config.toml
n_kv_head = 2
rope_base = 10000.0
rope_fraction = 1.0
attn_scale = 0.186
tie_embeddings = false
init_std_up = 0.088
weight_decay = 0.0
decay_fraction = 1.0
steps = 4227
Each number is 500 + 50 x the weight over its row's rms, rounded and kept within 0 to 999. Layers, rows and columns count from 0. Numbers have three digits each. The size before them is the row's rms in percent of the matrix's.

# layer 5 attention value, 64x64, rms 0.0606, rows 0-63, columns 0-63
091:506439514426497507461540430492488567457496447604497510505481426464520466523482444445472477543452529524547421580474563435479576574548435524620464534501534613565458502602470481484526495512559437
101:556481559507502525494569469541464499442443540570523441488492464499620480543466534542456505635464516456473532401537571507514454511455513509545516606514462523475596564493562457477546509500507640
098:459471488515445505496555523528487519482419589439415424492541556513532445542480500458510433455547521508443495572520489468589534562448522556551570469479439439429347410499515403474496507538501536
102:484470489500589484474550504624420514498542518538510565501502457540437391499533489505529531502501546423422456513491532557495502516335403537524621498445489520579493559486504475542536481539453502
101:520552493504546510536636495568576471454521449437478437471491473536461509527519494378510525577499491442528525581487597475504490529462491479432522489582504495619582428564486591546464442512501518
099:578525545509420534533447408475580563554504497497469470421597546505519454579438467466451534409463443519555456473611488507534509485571532563507474507489527457458543448476419484630498472515484471
101:447445443529397558544512507515511535478468434506469596564588515500474471515650540541535501502496538484524519498415517469520510453436493460505409590531515466496484630408481482576454519539517470
088:608482588451416553545437486489377458517558525478466486512516495438547598528439529497509449524477440395484541583455487469548570471476520599472517477445486458479449534586510511467505553485484426
093:519498591425529493556542482520622569558413536478481552530510418508410571518469551543535540535484481504500568536585426469549487485543506418555478446412505504426454554586456503502514495568489449
097:567559450538467524553489551423523522508490457577542465499470408603558532455421496638413467521474561449479482473552490549437528505416458523496453508433500507515423556532383533475529488490508471
115:463568429547559492531459483517488569462523502561488452489488460475495512562446608474486425484572494606548548441469485465448514545592515567418513518607461452490515483524601511537454471616527457
118:538404472444521581439514494494573669512458540490469535468458509496436410487563501491581517425533467439436547487502493475451514530465440545470499514550458486416580537467467543491576498425450530
098:502532537513513468533518468444482394406461415485485569502535386574493505512470643371518503518534471535503526503434461478485503532475562524484528557517559518408550508560505433416502481504551562
111:579445426550531489551520539522486428485485522463495417485477440418445471503489486531482577451547509506501529502466424404461482555576506560612638593554472467532504510438447572471535522459539488
098:495493531517504432552397450453472509542495472494494443550401445536411455592403501560381564443584528541518536586443529506467533486533493516455557465545550515566473600487493471469478482473539542
093:502517474525497444491541446482411521685532539500444520526425452523632537536548562502530558487553501496501516514513527492469425547454526545539419525453510526426554444546428435514503531507566439
104:539486414551550543507595526469437462474526521513547490512450509422561460530443546471500481420425517502525588468543577433509509513447470434530520511438551538575505533602425503599534498549603562
099:468419543557506554536532440454506481570471453492513587417539572613470528468384588531524495561509507472552518640528511484521527492559506442494534604495522501485521519531608470507489484443516462
102:419440517561477431609495446505531536510537540453435459553461474488531542467501629483424422492461438499521527513533448617431548472450469467550537450499515459540422569482572555444448484476547502
095:469463448462432488415505515544500562566600506432665433406464485601540519493527497534526535486490490459497546504504587481465565512465521558529517399494533438502528532559514471604548497492493497
097:549542423484520483492482484513437515474454559483536432527514549485434431483579513462521565547485480538613546441487454460582455441414601449492523463456517521533447511412467506504379569567564542
103:486457551473487491540416527580536565431529538487625522518531455488534477407497595420599489489533471525456537550431513479641490549497416494521478515536509562512524479447531490565478561474576532
111:503521456434539501552388544504539543438601497446426550468509464523520513583479552460468565523470522487489441443596493430542536543502493486590505494375484522448615555465422493453534467542508479
098:492547399491531475546444529455410567462435476441536513520543488616478488448509467422538401494475540576445395521504506458476400439487538551526538526480555440513566515544503558487514452515412442
098:537558507559460517531470477440439553506602527491575402501545476506534487605584469462548419452453469573486533499464495462553476544587420539471475483562540563506477461464511420453503388482500423
102:448524434508501568499501556501519473473502601499480454457541533408553527523498392467487500490498477579505445628493481435493490433456542512481592426477505495511497593572419490493527525359499441
093:519582489438432447586508454584430558527545541460540573417425506516467552556464510497486379531508543539511436505479495539508529500520431468479558523513496456433524495537424461534433574472505632
100:501565502546488505465478492558566547576450440536552554524417496420467523480464505481510525599564436411572468503443439524450532482560481518524421507466470505434492510413420469631584474505544539
110:515546481474469439423413498468477499506634572600516503525517550527546478500424466655530441532456489480502442552464489479455528452470579458485529513517435515455529505524406552573454485452493572
101:551543618557412482599471541449452546439566573564408496507509537500441487514519432463446560476515582491585491559530495454543543448497544501507554509490534542542583549457453561544447426505460523
098:414542528448505596521475474526539460487523516398400539519503442487526496462505444565565399467511613511590550540514478517450508508579507569554509470501523431498608432508422515513420457484489511
112:496435483551434501484520447423520472483569542582569518494421509534582483495465471484493599522517570526404526487485480426607461449518423538425468550469456376527428531548503501520448539464561520
090:503523543530503477523532437471568570458518496529511543579450558512521586464422528523565508546408602483453486577516530519515450499468443484468557549579503567446402527461562537486594392428516481
086:569423638493539398514491519547494479485513491412557540487493459588494508505391459526476495394431570563498504553473526615518479511536469496508455517505507475530456487496485520455439530538371487
091:510456506472490518494562488550535496520462442521481450418568519572546413601530518495511481518520578526550399552501523454457453469484520471481404626565530507580442511509555508494419558400558445
098:556605540501489403519485502529501560407575502614520530458467484483500491603514529479542483552507478501514441479479432427444554538455498525548489551522580420555411548516535414505455517493612486
112:403489510499458494396500456511494551530448478507554537511483514481559539548476506374509578395614455526505534516468579541510472534557468432432485418413601477477566530491530531545526494541466553
081:518471467415616495600478526501551553385561498409462462519498543525421475383484468496548417554451430529507476510532433485482497438526496512577567524580474507444495452548509499515461521443561524
101:483548485504440606447412577484502540569574529430422413549444559538595470528535552476540533481541449468527548642583514499447504570496552502477476536480538490505502517447541517443524554466462528
092:545571542572454471571487415472460465626524527526437556590469537470524565481542506508555533546490484414486477504463527385495570482553487464515574482486414516498548515496523553577484375511450513
084:457520466506572509471549445507414428663440547503418542498619482515473453523601467499466562470506501487544536495499516477582478529532517416560462398496543504489547574532487490481536477523428537
091:516440507457582550638495483531520488443468443459519507501486384589428476452582532520517440412535548511484524450458559462553475527496543535459540505472462472499387535489460375489443493512528453
088:511568498520486520605505563489399483487437515475466519416427500546474431446443567558588470552529502532491481468559486550561554476445437426492439555505434559406600547521411537538481500519497494
091:419386535418489508455457453478518498511528494468462438424522433498578449429586415526506520535507504454543545533476461479451457544426451441468419608493572503512520432492493504456428588465551530
094:468455527546536573518477543652543566481388517439479503537497453476471472510491481568434488392554508499415506521464428435526485538506453552541504414584540488434538566460465500458570521459457478
106:479587535525542529537505403447495438422480563519470433625475537462521497453584450483500475539397527603480535453549571439477519492482461480542542423592421532522472528505443446467460458461526506
101:557440641509504545532476522507437473459500508528622435604451471503512538449495507459511437514531499547574583499470499473528391550534504533449559490428529541526508561437524450488535395535568511
095:525513515503540462520562415516547478412549524421483510418453518484506498474533453470547448546453604544453483496476550409503384538479543491553499382466509489465519492479545398424454476497610445
111:464547463532493491554472476496499566484536610524410526416597423567453456532457410454551425497520557498416519530446438515515562514475515486535445609566425519490486587544530438513518523469541526
101:540516443527476547586488461495462512522509487436489431506436463459529494510453496577443453414514541567560496413451547580531422488565498485453511469490447503510475461349466572507482589587549574
111:473450432595411441538475589447444486522502465535590547442564467387486496508485426480514502430484497498548463564473483495548553443495462444435583559427565463510532513518495514550523470590415532
101:405474474501517470529545551487433593495543598429500544516525510523532456577453507407518480477444458437523599511481482449513571483441409495589399472572453538473463481501451455518469458491595544
102:458411549532483572559498484531573490480561531470525464457439500463419478463505502492503477510461543569546568473515525608572494500510510558438446586676397463530434493480550531490519505493500440
102:471438500452454521561506542458430549523465493487535429576457448472518529426497379464506379513508538514440568428428490509541416499498449555521427495529415493563583548542492468476436531452424471
093:465576469411498524523548534518495454459501553459493499495568525553394497576492443465492488512528485466510450569615490537468465556437440481461460385544471437629513429596520497429451503506474469
104:536501503537420580506488447563581483445455457511437465501469467513505505454470478489532457388564504505509441482459544577487499547471456559512487594467466505441532524454566452644602598471563524
095:567452403487429457412481550471499516419443543592457561547611521514431545479518519545523434421511451486607473486456515479466513479469509443553435484466539540446487428464478586465487523515462584
090:504489533498500493460510459499445525502524490442489475475389538421502389466632438455587509509507449432593507547558570491498469433505464517513448478441572490584574449545455525503465504428454588
114:561456476471533606508506457522458489494544420500480528597564397523484509505414587583532534471531532517511480534501482571574514489518503490428535505585429512498530460546367566462468572463431548
107:419532417481548521587473561461540471547508502487498477516419440579431541474467502553577520422549538483545562565470525452550484563466474548526520631537456516465454449462458550569535441474476398
120:525471401545505582505514508500509508424494612457537482520558437491393489548467497500523462423509516487452519527585455580469508474539480545442503559588474586467389512458437518422545520470524598
098:577456474473545513520448495520422499542506486488558545539501510385594504424464459542455484528542444482431455411493489506455406581539474471395527502437488601559515566585467476546453488498420498
101:496516514521588439474515484511547461526447424451480367464510444567501488523432491480469371440495473484571498460545473487429483498503508481564477423605507531426365492510528444523443451453513466
103:492515515455455481603483406505561555535502389617408522429510508465562458483565503449454525542531518466501470542512514568533551521557435539447478442488520415493544535442460576459500532461393462